Each number is 50 + 12 x the weight over its row's rms, rounded and kept within 0 to 99. Layers, rows and columns count from 0. The size before them is the row's rms in percent of the matrix's.

# down: layer 3 MLP down (transposed), 768x384, rms 0.151, rows 167-212, columns 336-383
# gate: layer 3 MLP gate, 768x384, rms 0.0711, rows 168-213, columns 336-383
# up: layer 3 MLP up, 768x384, rms 0.0739, rows 168-213, columns 336-383
down167 100:70 39 33 48 48 65 50 57 43 42 56 57 50 49 80 67 81 38 58 29 57 68 60 64 44 33 42 79 58 54 53 54 33 71 61 65 53 52 46 56 61 34 54 47 67 78 46 28
gate168 103:50 54 72 59 68 58 48 45 48 25 50 61 48 55 36 47 58 66 45 47 56 54 38 47 61 62 37 55 50 60 41 35 39 57 58 44 47 64 60 47 41 64 44 39 52 80 36 39
up168 106:50 43 46 53 58 56 37 54 31 14 36 64 27 50 54 63 51 61 64 62 63 32 39 38 55 57 40 47 49 71 56 51 26 40 64 44 39 65 66 47 15 42 68 50 55 67 47 23
down168 099:45 40 64 41 20 46 60 43 41 43 54 58 69 53 39 38 51 43 47 37 56 64 45 44 52 61 78 35 37 50 70 41 63 40 40 40 38 31 26 32 69 48 63 36 55 48 35 55
gate169 106:36 62 52 45 39 64 57 65 55 54 44 56 51 44 57 54 50 39 46 33 66 55 62 69 43 28 63 46 51 46 56 46 61 65 34 54 44 49 32 44 53 53 56 50 67 42 55 42
up169 106:53 47 49 38 77 56 32 33 50 37 50 60 55 26 51 51 40 62 52 29 42 39 53 35 41 49 35 46 65 48 48 37 57 58 37 66 36 54 35 54 69 42 45 62 50 48 43 30
down169 107:56 47 43 41 71 67 61 51 28 70 44 58 58 47 64 45 37 51 61 45 46 42 60 51 59 78 46 44 58 38 46 33 51 43 62 45 50 55 54 65 47 60 57 51 60 67 59 31
gate170 103:34 47 28 57 50 53 56 48 56 59 86 55 44 59 36 47 41 43 50 60 44 39 48 46 63 49 54 41 45 65 49 38 60 64 70 16 39 53 51 47 53 66 48 57 54 69 43 40
up170 105:56 49 73 56 55 47 41 62 20 75 47 68 39 54 60 36 48 52 61 48 29 60 48 35 52 30 41 36 38 53 55 46 48 58 45 48 75 51 63 24 58 43 51 65 65 70 22 58
down170 106:48 74 56 50 50 46 41 53 66 64 49 42 48 26 39 39 47 36 41 33 50 41 49 52 41 46 48 56 45 64 42 35 34 53 59 41 58 65 58 51 56 42 39 70 46 54 56 60
gate171 101:72 45 42 50 60 52 50 40 52 37 62 42 47 56 31 52 31 38 25 55 38 52 21 61 63 52 69 69 62 54 76 17 62 72 62 46 43 30 50 53 62 53 63 61 64 44 58 25
up171 104:44 49 39 48 33 60 78 67 64 38 57 56 29 70 50 66 48 52 60 55 50 41 43 38 46 39 79 54 67 51 72 49 53 47 47 26 54 56 29 54 45 62 40 38 55 62 48 50
down171 100:47 40 66 54 65 32 52 40 57 41 55 48 54 66 44 39 43 39 08 49 62 60 69 56 46 53 64 44 42 47 53 49 64 66 67 54 26 48 47 37 56 49 31 52 32 30 33 59
gate172 106:40 75 65 62 44 62 32 72 47 40 60 27 50 43 40 30 60 60 62 61 48 70 64 40 45 43 36 35 61 72 46 67 57 53 54 49 46 63 49 70 51 60 45 63 46 55 52 52
up172 104:53 64 40 69 57 51 66 64 37 46 42 52 61 65 43 66 62 59 47 53 46 42 63 44 51 50 44 51 40 52 24 43 57 61 41 36 42 55 47 87 47 54 51 40 58 59 36 43
down172 107:64 46 52 43 65 59 58 47 34 36 39 55 54 30 52 53 57 59 46 35 47 55 43 45 59 44 31 38 59 33 34 54 63 64 57 55 54 38 68 49 38 34 46 42 34 39 36 30
gate173 099:52 43 52 49 61 49 69 38 49 67 65 42 66 47 47 42 47 44 63 50 27 83 19 48 48 52 51 40 57 47 47 52 47 66 81 48 62 59 60 26 43 54 56 20 42 61 51 56
up173 100:69 59 58 59 37 63 53 55 29 44 64 34 68 75 61 62 51 59 51 39 41 67 26 48 43 44 43 44 59 75 43 49 31 59 46 42 62 23 47 48 37 56 67 44 52 40 52 42
down173 105:51 33 54 53 66 53 53 50 32 58 50 53 55 61 56 47 47 61 49 64 42 50 52 73 44 42 45 34 47 59 53 77 48 51 45 28 49 46 37 42 31 59 40 29 61 34 67 46
gate174 098:52 51 58 59 67 48 49 45 58 38 65 51 45 61 59 58 28 45 36 62 42 56 33 49 39 36 64 42 61 49 66 37 72 48 56 53 57 37 34 55 68 51 34 47 66 65 50 57
up174 098:43 44 49 47 49 55 39 49 22 51 53 31 61 51 51 40 38 76 45 41 43 66 58 47 41 49 64 51 45 60 45 52 40 40 48 49 46 58 73 60 56 23 60 52 58 39 48 29
down174 100:54 50 40 60 45 50 60 48 75 49 68 30 48 24 37 53 64 67 49 58 60 44 38 32 52 28 61 22 46 69 48 63 52 68 42 39 33 43 57 41 48 35 72 66 39 19 40 39
gate175 111:58 38 52 50 53 38 41 53 49 57 51 36 44 59 46 58 59 37 58 22 41 60 39 37 38 49 74 73 33 24 58 50 63 63 40 38 57 50 29 56 52 60 24 52 63 48 39 56
up175 108:37 42 40 52 54 49 41 36 70 55 62 49 62 61 77 48 63 53 70 59 39 46 29 64 57 57 36 39 50 51 50 55 48 32 39 30 68 38 55 45 32 56 37 52 39 64 34 89
down175 103:55 40 59 51 71 46 74 56 73 58 56 56 51 61 52 54 48 61 68 37 71 63 43 37 37 23 56 56 53 39 49 66 41 47 50 47 41 46 21 53 56 52 59 56 55 54 44 44
gate176 097:43 62 65 56 41 64 32 39 63 63 66 60 46 50 50 57 24 31 31 68 26 69 44 48 27 45 62 56 44 58 49 43 41 66 37 50 52 57 67 37 42 59 65 40 53 66 48 28
up176 100:63 56 46 49 53 63 39 38 65 36 23 53 58 56 57 65 68 50 55 29 50 48 50 45 41 43 44 43 66 48 47 56 49 36 50 62 52 39 42 48 52 55 42 49 34 25 38 58
down176 103:49 38 71 49 44 62 44 40 58 40 70 45 56 40 53 67 44 33 64 57 31 49 57 52 44 44 57 57 51 62 47 79 41 63 46 41 54 39 41 29 41 58 49 39 53 42 62 70
gate177 095:51 55 48 39 27 22 47 47 50 36 51 65 64 70 35 58 61 60 30 54 51 46 49 34 50 35 48 26 20 45 69 42 41 51 28 46 68 40 58 38 41 78 70 54 62 37 49 57
up177 096:57 54 28 54 31 64 54 59 50 67 28 47 44 22 62 63 34 41 35 55 64 52 62 61 59 38 45 52 45 52 57 33 73 53 54 60 58 71 44 54 43 61 41 62 53 73 33 62
down177 098:36 63 53 33 64 64 62 47 33 52 74 38 47 21 62 50 55 48 46 53 60 67 47 43 39 49 44 58 47 52 68 50 49 58 33 62 67 54 51 30 55 53 30 38 70 57 39 60
gate178 098:56 33 38 67 43 55 61 33 67 45 53 66 54 40 49 33 68 66 54 43 63 31 67 67 38 55 41 29 64 73 61 45 62 54 33 80 34 46 49 51 50 67 57 46 48 52 36 49
up178 092:51 66 36 58 36 58 54 46 84 31 56 48 49 63 50 46 54 59 64 46 38 61 62 47 42 36 22 30 77 45 57 56 48 53 54 60 48 52 14 39 60 39 45 39 61 40 56 55
down178 094:62 65 55 38 57 47 53 55 63 76 42 63 60 56 37 37 44 49 39 69 45 40 60 40 49 46 56 52 47 48 53 53 39 35 60 41 64 45 35 57 53 49 51 57 42 49 47 54
gate179 104:72 42 38 59 48 43 57 50 59 43 69 47 32 37 25 47 49 34 65 53 63 33 61 54 48 56 39 45 45 47 55 79 51 61 60 66 48 51 62 43 37 61 50 35 55 57 50 61
up179 101:45 46 43 36 38 52 57 53 51 48 64 50 69 18 40 55 38 60 51 50 61 44 50 37 41 70 71 22 73 67 50 38 48 59 55 54 25 44 52 56 62 63 63 46 76 65 24 65
down179 098:50 41 20 70 42 57 55 52 66 31 41 68 46 45 53 49 59 58 72 50 30 42 62 49 41 56 85 44 51 62 66 62 61 55 50 34 32 45 49 57 41 50 57 43 41 47 49 48
gate180 089:64 79 44 68 53 38 42 39 68 43 34 49 57 27 61 54 44 67 51 62 59 48 37 49 15 53 52 63 48 49 46 29 39 60 59 67 50 34 51 50 62 28 45 49 60 39 45 51
up180 089:68 61 57 38 64 66 46 44 55 39 58 58 44 51 46 33 53 59 66 51 64 74 28 33 54 28 46 61 29 47 35 62 54 38 42 49 52 61 71 60 43 44 67 47 58 61 37 52
down180 090:38 16 53 40 61 63 44 52 30 64 51 43 35 43 40 60 59 52 37 39 35 49 42 74 50 51 46 43 62 51 46 57 41 45 61 45 71 59 35 56 35 46 38 45 65 51 48 43
gate181 105:48 57 45 81 43 36 50 51 45 66 62 54 54 78 42 57 44 36 67 77 51 82 41 38 43 51 51 74 67 52 34 40 37 57 45 72 54 51 51 63 44 52 38 62 71 67 57 33
up181 108:43 50 48 37 68 36 34 36 37 31 55 35 53 61 74 44 45 77 34 18 54 33 55 19 46 40 58 37 42 58 47 71 58 49 42 35 46 58 52 41 43 63 48 44 39 54 49 66
down181 106:42 44 54 53 58 44 37 34 44 36 61 49 54 56 57 35 58 58 45 60 60 53 61 36 57 46 41 27 54 45 47 27 51 59 60 33 48 35 45 46 61 55 31 47 43 44 54 51
gate182 101:45 53 42 42 53 86 55 53 54 68 46 62 51 53 45 38 55 41 70 73 29 58 45 58 21 42 45 54 59 55 56 57 48 34 35 58 57 63 38 52 66 39 41 60 50 35 30 61
up182 098:50 31 46 31 66 24 38 48 65 45 80 49 57 52 42 61 54 39 39 73 61 56 42 58 43 57 46 76 45 53 51 52 22 60 72 54 53 50 43 48 32 44 58 46 52 51 55 36
down182 101:48 40 50 66 57 46 64 56 56 50 49 29 45 51 34 33 50 58 33 39 51 57 57 60 45 66 48 43 50 49 35 30 62 50 35 54 58 70 43 38 42 60 83 46 49 55 65 59
gate183 102:57 57 42 32 45 16 48 55 60 54 67 54 51 68 45 70 45 29 23 53 41 40 38 48 62 56 33 43 65 62 66 40 31 59 40 43 42 45 22 66 50 43 53 34 48 20 41 53
up183 100:46 67 47 66 34 64 77 41 63 42 35 61 47 43 54 57 49 56 39 62 61 39 72 44 45 45 40 72 61 58 56 48 53 64 32 52 43 61 51 54 39 65 44 65 40 31 48 51
down183 103:57 32 44 44 54 88 65 70 37 48 50 54 79 36 51 38 33 51 50 33 47 76 45 37 66 50 44 49 37 56 52 66 47 47 36 51 58 41 41 15 48 36 59 45 53 44 49 54
gate184 097:31 62 62 39 74 42 50 42 66 29 50 57 57 56 40 43 76 39 46 71 40 25 56 48 47 53 39 79 53 51 51 61 34 40 47 53 42 50 59 34 56 35 48 59 48 54 53 28
up184 097:46 54 65 66 43 37 51 22 47 46 52 60 33 44 50 49 89 42 61 66 62 25 44 40 71 56 60 56 46 50 56 51 48 64 43 44 47 49 41 34 45 58 53 55 54 38 56 53
down184 099:83 43 44 51 46 57 52 51 50 57 42 27 53 74 50 77 44 34 35 34 54 59 36 46 25 60 53 42 53 63 58 34 46 44 52 39 50 53 38 29 56 44 67 59 60 60 33 61
gate185 106:56 44 55 63 60 71 44 41 54 45 63 52 43 64 34 49 51 44 62 67 40 47 55 56 54 35 51 57 45 44 40 65 44 60 56 54 32 47 46 50 32 36 30 42 56 32 46 45
up185 107:39 43 67 65 66 29 44 38 46 59 37 65 41 61 50 36 48 57 56 52 40 48 54 53 61 62 46 58 55 59 39 78 52 35 63 61 59 27 68 22 55 54 51 49 58 59 66 60
down185 104:68 46 44 39 72 58 45 18 50 53 49 41 52 47 48 29 71 40 64 37 38 61 53 62 35 41 37 61 56 53 65 48 57 41 41 69 59 47 59 59 51 63 50 66 25 61 39 53
gate186 103:42 53 44 44 45 43 40 46 52 39 31 57 52 53 51 61 51 45 79 51 60 67 53 54 48 62 52 46 63 52 70 66 33 42 51 68 57 56 63 43 49 49 68 52 51 60 46 46
up186 105:38 55 45 36 35 45 33 39 29 37 14 65 58 46 36 45 28 66 83 21 50 53 74 49 55 56 36 45 45 71 32 11 28 39 57 69 50 40 52 67 51 20 57 59 40 64 48 52
down186 100:53 56 58 38 68 48 22 39 44 12 64 66 57 50 46 37 46 47 50 31 24 70 55 56 54 41 36 80 61 40 33 55 44 24 39 48 61 54 36 47 36 63 58 56 37 42 57 33
gate187 104:51 47 45 66 58 34 37 66 56 63 51 56 46 48 59 32 36 34 56 79 79 61 48 54 46 50 36 53 37 39 42 65 60 38 83 54 46 56 66 65 65 40 52 55 49 42 40 46
up187 112:38 59 52 67 59 21 45 44 54 62 53 34 54 45 44 35 28 64 52 71 43 65 51 51 44 48 32 49 45 56 54 75 52 44 78 60 50 62 32 46 64 67 29 39 35 40 40 40
down187 108:23 51 51 70 51 50 37 89 55 58 47 49 45 59 24 58 36 57 48 72 54 62 24 36 49 50 28 44 45 36 65 47 43 33 49 51 42 66 38 49 30 71 56 40 39 48 60 38
gate188 100:61 55 37 37 53 58 40 41 39 51 38 40 49 40 36 62 60 69 49 52 49 53 55 39 37 66 50 41 53 44 46 44 53 41 47 59 45 48 43 71 78 67 67 59 27 25 68 57
up188 098:48 79 64 81 51 52 52 61 53 36 64 64 54 38 47 53 54 49 57 49 58 50 54 27 37 67 39 52 53 42 58 52 45 49 47 48 56 58 31 25 43 37 45 49 57 18 26 25
down188 097:48 54 46 44 35 41 50 45 24 57 41 50 69 19 47 57 52 44 45 55 58 37 39 45 57 55 59 27 70 52 25 61 66 53 45 51 65 41 79 38 66 37 47 43 57 52 78 71
gate189 106:27 53 49 48 51 49 68 60 59 71 64 39 49 62 57 57 19 50 48 36 59 52 45 46 51 54 37 47 48 27 48 56 34 57 55 46 53 50 47 33 55 70 48 57 53 59 60 56
up189 111:46 44 51 30 34 61 43 29 37 70 43 46 35 37 66 45 69 52 46 37 39 21 47 38 69 23 60 67 48 45 40 70 69 46 57 48 14 54 55 40 64 44 49 36 81 43 57 65
down189 106:48 30 57 39 47 70 53 59 61 49 63 44 49 56 49 39 62 58 53 44 54 33 57 38 52 64 59 65 42 45 52 45 71 45 58 48 25 35 59 52 60 55 47 30 53 38 68 55
gate190 093:41 45 40 55 54 45 45 49 57 62 65 51 45 35 38 46 43 28 43 37 34 56 58 77 70 53 56 61 63 33 48 19 37 52 32 24 62 46 47 43 59 55 41 44 37 41 52 23
up190 094:41 31 80 50 63 35 31 48 48 53 54 59 61 51 44 45 18 51 44 64 32 56 53 40 30 66 67 36 55 50 48 48 47 65 60 51 33 33 46 49 74 46 56 59 53 72 50 58
down190 095:70 58 54 62 67 60 54 38 53 46 61 67 57 45 62 51 59 33 55 52 50 42 40 61 73 44 52 36 53 71 30 48 44 46 67 50 58 53 52 42 57 64 41 53 54 81 59 77
gate191 104:50 49 51 52 29 56 42 16 50 48 43 30 55 74 49 61 70 18 71 66 54 54 30 39 28 48 28 39 42 48 65 64 44 47 60 68 42 53 30 53 38 46 50 38 62 49 45 49
up191 106:80 46 33 69 44 44 49 18 39 33 30 31 55 54 50 36 54 67 47 65 53 58 26 47 49 59 58 50 51 58 68 68 45 63 36 48 54 48 41 58 40 36 51 22 58 64 48 63
down191 102:26 47 58 28 45 78 67 54 44 52 35 42 29 31 61 47 35 54 53 48 56 45 30 65 55 55 81 68 48 45 44 54 47 45 60 64 66 35 59 31 56 31 56 75 34 43 55 56
gate192 100:44 42 55 41 59 50 25 60 56 66 34 56 64 54 77 48 30 41 31 52 37 49 35 62 41 39 51 64 31 59 43 24 45 53 68 42 47 72 43 36 38 59 64 42 53 71 40 49
up192 102:36 42 53 37 49 47 58 48 54 39 72 62 29 55 28 59 32 54 56 43 35 54 58 72 50 57 60 46 59 64 62 39 10 43 41 49 44 40 43 59 50 55 44 56 37 52 46 60
down192 100:23 60 41 39 48 35 50 22 39 45 55 40 58 46 47 67 58 35 47 49 29 54 50 38 52 50 46 46 34 64 56 54 44 37 52 44 48 45 41 33 40 57 31 65 60 36 62 55
gate193 088:47 31 23 36 54 62 45 49 40 33 62 51 55 56 51 47 52 50 46 45 34 50 56 57 37 45 42 69 63 49 55 43 49 51 53 37 43 43 42 44 71 56 48 52 63 46 34 66
up193 091:44 63 27 44 53 52 43 79 25 38 41 59 42 35 58 57 41 41 37 51 47 55 62 35 29 57 42 40 60 58 63 27 56 58 41 58 64 53 45 43 61 56 54 36 52 24 51 39
down193 091:49 69 62 59 68 63 57 38 49 50 66 56 55 55 83 35 55 41 75 48 68 40 46 36 50 42 45 41 39 57 33 40 68 54 58 33 57 32 45 61 46 50 55 53 35 51 54 50
gate194 104:50 78 34 63 48 62 65 30 53 40 54 53 47 73 43 41 23 50 59 61 45 54 52 68 62 56 73 38 33 48 54 55 48 58 57 54 48 51 71 31 46 36 46 43 37 38 47 62
up194 112:72 44 46 55 52 52 53 39 57 52 28 33 46 64 71 45 35 88 33 60 64 64 47 37 64 42 46 50 53 56 59 49 52 46 48 65 35 53 37 60 43 48 40 63 63 54 38 55
down194 104:34 53 51 55 55 40 39 47 50 37 52 53 47 65 75 44 64 35 42 58 60 34 38 38 42 33 48 62 51 59 48 45 10 62 66 40 47 67 49 66 37 86 39 50 36 58 55 61
gate195 104:68 63 41 83 61 55 57 39 54 73 50 63 44 71 67 59 41 26 63 48 42 45 65 33 35 28 58 54 47 39 62 45 34 45 47 46 46 57 62 43 62 44 43 53 67 83 37 52
up195 099:39 43 55 60 53 53 44 65 49 54 56 51 38 46 33 34 70 39 47 46 67 48 57 39 41 66 47 62 65 52 66 54 43 74 32 21 69 39 56 78 69 34 34 52 49 60 61 36
down195 101:52 45 43 46 41 40 38 40 58 68 44 53 43 49 64 66 49 46 63 54 63 45 50 11 70 37 60 39 50 52 37 49 45 71 48 43 47 40 24 42 35 45 52 52 63 36 54 26
gate196 109:47 64 56 25 57 54 51 78 75 58 51 44 53 53 59 53 48 36 86 40 55 18 33 63 45 25 62 60 60 27 53 69 45 59 67 57 49 50 65 42 56 57 58 42 54 48 55 55
up196 101:28 27 38 57 71 66 46 54 53 53 51 48 54 47 46 45 45 54 64 44 49 59 62 47 57 59 43 60 50 53 53 43 40 43 39 41 53 45 64 53 53 53 71 47 57 52 48 71
down196 101:43 44 56 39 43 56 55 24 54 49 47 56 65 54 69 58 56 52 56 45 46 73 40 39 53 57 40 41 63 53 57 69 65 48 49 58 67 52 53 54 62 57 31 46 51 53 35 38
gate197 102:43 60 41 58 38 45 59 26 43 56 35 29 41 55 36 30 72 39 38 55 51 51 57 70 47 44 62 58 51 57 58 60 64 28 40 53 74 62 70 41 53 53 78 50 51 44 44 56
up197 089:55 46 38 57 55 40 59 75 60 46 45 56 43 58 68 70 59 48 24 35 55 65 42 65 54 49 76 31 51 50 47 38 51 50 34 45 50 43 55 51 39 67 24 61 37 45 45 39
down197 096:42 28 63 60 39 49 40 54 41 73 59 58 49 49 47 56 41 59 66 53 42 41 27 57 46 36 44 32 61 48 53 62 56 49 76 53 40 54 34 47 39 42 44 53 35 48 60 45
gate198 080:50 61 56 41 44 33 36 63 60 41 37 60 52 58 47 58 41 36 35 45 57 51 44 58 59 47 49 54 55 45 49 46 60 17 68 55 36 48 63 31 60 40 65 60 72 61 47 61
up198 087:48 57 31 40 64 64 45 39 50 66 44 36 33 53 29 47 60 59 56 55 42 45 42 49 68 64 32 49 48 55 61 41 40 59 39 30 38 59 56 30 55 51 33 50 36 41 69 36
down198 078:63 65 55 28 40 62 43 42 33 46 51 32 77 37 47 54 41 56 51 51 53 64 47 51 39 69 38 67 41 36 44 42 54 32 48 38 49 56 35 22 44 48 63 42 55 40 36 48
gate199 102:61 39 47 43 40 60 35 83 33 77 35 46 44 29 24 38 52 44 58 54 46 41 53 46 66 40 46 63 42 37 58 26 58 74 53 51 29 41 52 59 58 54 45 37 40 49 64 75
up199 106:24 38 76 37 48 74 49 59 48 56 58 52 80 58 41 36 38 60 51 43 23 58 53 21 88 31 39 44 31 33 57 43 57 50 50 33 32 70 39 57 54 50 28 35 50 58 40 50
down199 104:39 38 69 46 66 59 30 37 20 48 61 40 72 63 17 62 37 55 44 44 50 67 34 36 46 26 32 45 11 78 39 33 56 59 48 42 47 60 36 44 50 75 24 43 45 53 36 86
gate200 091:50 57 40 65 65 39 62 49 39 49 84 42 36 58 41 51 48 33 50 35 48 56 45 52 50 45 59 28 76 70 51 52 51 56 48 67 47 39 46 40 55 71 59 52 51 73 61 42
up200 099:63 71 38 47 51 33 44 47 30 63 48 56 53 45 56 39 71 59 70 48 52 57 33 27 45 31 41 51 55 66 59 86 45 47 61 56 64 49 67 57 46 72 39 58 43 60 32 51
down200 099:47 41 50 39 43 43 53 56 65 24 65 46 60 66 66 47 63 74 68 40 41 54 50 51 44 58 53 38 41 51 42 63 45 53 59 55 62 56 50 52 55 72 57 47 68 56 45 49
gate201 102:61 36 48 31 76 39 53 62 46 58 57 60 67 56 59 38 61 52 40 61 61 60 51 51 64 58 61 69 53 68 56 51 37 41 50 45 43 47 51 57 58 32 52 25 58 66 27 50
up201 093:46 36 58 36 50 51 53 66 53 55 53 40 51 56 45 45 59 60 67 40 54 38 56 38 40 63 41 47 56 33 43 55 46 47 46 67 51 44 53 53 73 56 56 63 59 75 43 72
down201 100:46 33 48 46 66 44 35 61 45 52 36 65 42 38 53 43 65 26 36 20 60 46 50 47 47 76 67 32 58 60 61 58 23 49 58 31 49 60 49 46 53 43 32 37 51 26 37 52
gate202 103:55 40 49 50 49 54 32 52 44 60 46 42 68 42 38 58 51 62 44 48 36 51 55 53 52 55 23 55 42 34 52 43 48 45 60 50 42 55 56 34 44 54 26 57 29 54 44 55
up202 116:49 65 50 59 40 26 36 50 49 60 45 48 51 41 13 45 36 56 64 58 36 52 46 41 57 66 52 41 36 42 54 54 67 53 56 74 49 61 43 50 62 40 73 44 55 54 40 36
down202 106:58 39 39 53 43 51 39 35 49 41 52 70 52 53 26 34 47 51 61 53 65 56 55 35 42 78 47 30 35 32 31 57 63 52 51 51 72 64 44 61 47 62 55 52 60 61 51 23
gate203 106:38 61 48 61 43 29 51 21 64 64 58 46 72 72 51 56 35 60 47 50 52 61 48 55 47 31 01 23 67 57 57 62 55 56 52 71 47 64 63 44 55 45 39 41 61 60 50 60
up203 099:48 20 58 59 31 71 45 38 60 60 47 44 59 42 47 41 47 33 38 42 44 65 44 59 26 55 32 54 65 62 55 46 64 55 39 52 53 50 52 63 48 62 53 22 57 60 43 56
down203 094:40 71 52 40 44 11 54 33 48 33 46 54 35 41 48 47 56 52 60 58 59 43 48 46 73 63 73 46 51 27 53 51 52 56 54 40 58 47 54 39 45 32 48 51 49 26 56 37
gate204 102:49 41 42 32 56 47 87 44 51 54 60 54 59 51 30 54 50 38 42 62 37 45 43 41 46 55 58 52 67 40 68 53 56 54 49 61 75 40 53 60 60 49 52 60 75 38 43 58
up204 097:34 39 73 54 40 55 58 72 37 64 40 51 36 52 32 49 57 72 57 37 36 42 44 21 54 36 35 41 57 61 41 58 60 56 49 55 49 36 51 47 60 39 30 61 59 71 50 53
down204 101:47 43 27 32 54 55 61 65 58 58 53 47 62 60 31 60 47 59 51 40 37 44 31 68 37 60 36 43 51 62 30 54 71 66 57 55 50 49 55 53 55 49 42 35 54 26 36 41
gate205 089:61 40 17 52 54 39 48 39 56 55 65 70 57 61 47 43 30 50 47 49 60 62 42 78 65 30 50 40 40 60 59 34 40 48 62 35 34 77 56 45 71 61 49 61 56 33 42 49
up205 092:44 55 32 49 46 41 34 50 51 47 50 23 60 57 58 64 49 52 41 58 60 54 52 48 59 45 59 68 61 57 43 37 67 51 43 46 35 52 58 36 56 88 46 37 58 69 58 41
down205 094:78 40 51 49 48 54 47 32 56 39 65 57 40 51 36 57 33 60 46 59 39 32 57 46 36 47 57 58 52 65 54 60 50 55 49 45 28 53 53 34 66 38 50 52 54 48 40 38
gate206 070:59 45 46 48 62 32 55 37 58 51 36 32 52 39 72 34 47 51 63 53 41 62 36 44 40 36 48 27 44 52 31 43 52 35 47 73 27 41 51 57 44 77 41 42 58 39 39 41
up206 082:48 65 56 64 43 72 12 46 62 60 45 61 44 56 49 44 59 34 38 65 59 57 50 60 71 41 61 51 50 56 57 52 61 75 41 39 44 49 50 52 69 23 54 66 74 62 58 57
down206 068:56 31 57 37 46 32 72 50 55 36 40 39 65 54 46 75 38 59 43 45 70 62 54 63 38 55 57 56 30 39 61 49 53 27 49 62 49 58 53 55 46 48 58 51 42 36 39 49
gate207 097:57 71 20 61 41 26 53 57 67 52 49 31 48 63 76 71 59 57 58 32 51 81 54 63 39 62 57 59 40 65 34 39 57 50 37 59 66 35 44 72 37 60 62 54 51 53 37 73
up207 099:67 58 45 53 29 58 53 41 46 58 58 52 44 54 56 45 40 50 40 67 55 46 59 35 63 57 59 60 48 41 30 44 75 63 61 54 49 53 47 36 46 49 52 52 36 28 49 37
down207 102:30 53 65 46 62 44 24 48 56 61 51 39 61 51 54 54 40 51 28 35 49 60 39 41 50 35 21 59 53 42 51 42 50 41 33 54 50 73 45 70 60 36 56 87 36 59 39 51
gate208 105:42 52 48 43 47 44 68 39 27 44 46 47 28 82 59 62 24 48 51 53 58 36 46 37 50 26 44 66 55 44 40 46 43 52 69 46 50 36 63 56 47 57 34 71 44 38 71 60
up208 100:28 31 74 40 34 56 75 48 47 37 29 44 52 44 46 66 44 51 61 52 50 44 41 48 47 38 70 68 54 30 32 49 35 47 68 37 39 50 50 50 45 34 37 50 32 45 48 62
down208 105:78 57 53 55 58 45 31 51 39 39 60 65 48 59 49 56 36 65 56 66 64 38 51 46 39 44 48 62 56 43 61 59 52 41 42 62 54 45 53 48 64 40 47 52 67 66 38 78
gate209 111:48 50 50 52 63 64 74 54 66 56 54 41 69 48 56 89 43 40 33 56 34 42 38 47 52 55 43 26 45 43 60 67 54 21 59 45 39 51 60 59 49 37 74 48 35 55 61 48
up209 111:76 50 45 54 44 63 40 37 38 55 24 53 46 42 35 34 67 72 50 40 74 46 52 66 48 52 38 61 58 52 68 45 55 76 47 48 44 32 42 38 51 41 38 39 56 33 38 62
down209 105:29 57 62 56 50 41 41 32 32 58 52 70 27 51 49 42 43 70 54 67 60 50 35 52 63 56 61 58 42 46 49 46 53 64 50 51 39 39 40 60 54 45 34 45 32 39 49 67
gate210 104:43 38 61 32 43 42 66 64 57 40 19 35 49 42 56 58 39 35 46 42 61 53 52 50 44 53 69 46 43 51 63 47 56 56 45 38 64 49 54 35 49 52 34 30 70 69 75 34
up210 098:42 51 47 36 61 54 56 40 42 39 44 51 62 45 63 55 36 40 36 55 57 64 39 53 50 34 62 36 55 47 41 50 39 61 51 48 62 61 54 64 56 34 34 43 43 55 46 45
down210 104:43 32 52 47 20 30 66 69 57 48 59 37 58 53 53 48 47 43 47 55 49 64 56 43 58 56 55 54 37 41 59 41 58 52 56 81 63 70 67 49 51 49 42 52 49 65 56 39
gate211 112:48 34 67 57 65 56 53 48 21 31 71 44 41 67 55 34 41 53 34 37 46 55 59 34 46 31 41 56 35 59 30 36 31 48 40 44 40 37 43 56 44 72 48 47 50 37 24 57
up211 120:52 55 63 68 61 46 46 35 13 51 69 62 45 43 66 46 60 49 59 28 30 40 59 37 23 46 43 45 47 49 33 56 37 50 44 41 55 33 64 43 65 53 50 42 41 34 26 10
down211 112:67 45 47 69 53 42 31 49 44 49 35 59 54 24 74 51 50 52 44 33 55 44 49 44 41 51 45 53 34 12 37 27 66 63 48 32 41 40 35 40 62 45 65 53 23 34 50 41
gate212 093:64 73 48 48 55 55 66 51 41 48 44 77 40 53 30 47 55 42 50 63 47 65 44 58 52 31 39 38 43 57 51 45 44 34 49 60 54 79 40 49 34 56 49 45 33 68 38 49
up212 092:57 55 47 33 65 43 52 37 38 51 54 69 71 53 46 45 62 50 66 42 64 53 58 47 47 54 57 53 68 42 49 47 43 46 36 57 38 50 49 83 36 55 42 45 47 55 62 62
down212 095:35 49 65 63 43 60 58 64 59 48 53 64 64 20 38 66 45 61 55 56 65 43 47 45 64 59 84 54 80 38 56 43 48 60 65 68 56 48 40 42 75 43 65 59 54 51 42 51
gate213 105:55 43 41 42 41 25 59 50 55 51 56 56 43 67 54 50 48 60 53 43 42 57 40 25 47 40 70 41 41 52 56 67 37 47 66 24 49 54 58 56 59 64 52 28 44 54 52 43
up213 101:53 61 28 49 62 13 42 45 32 56 52 40 51 68 58 53 42 67 53 34 64 56 42 32 69 48 18 41 37 28 52 47 55 46 63 42 45 52 36 51 68 72 58 48 31 57 61 56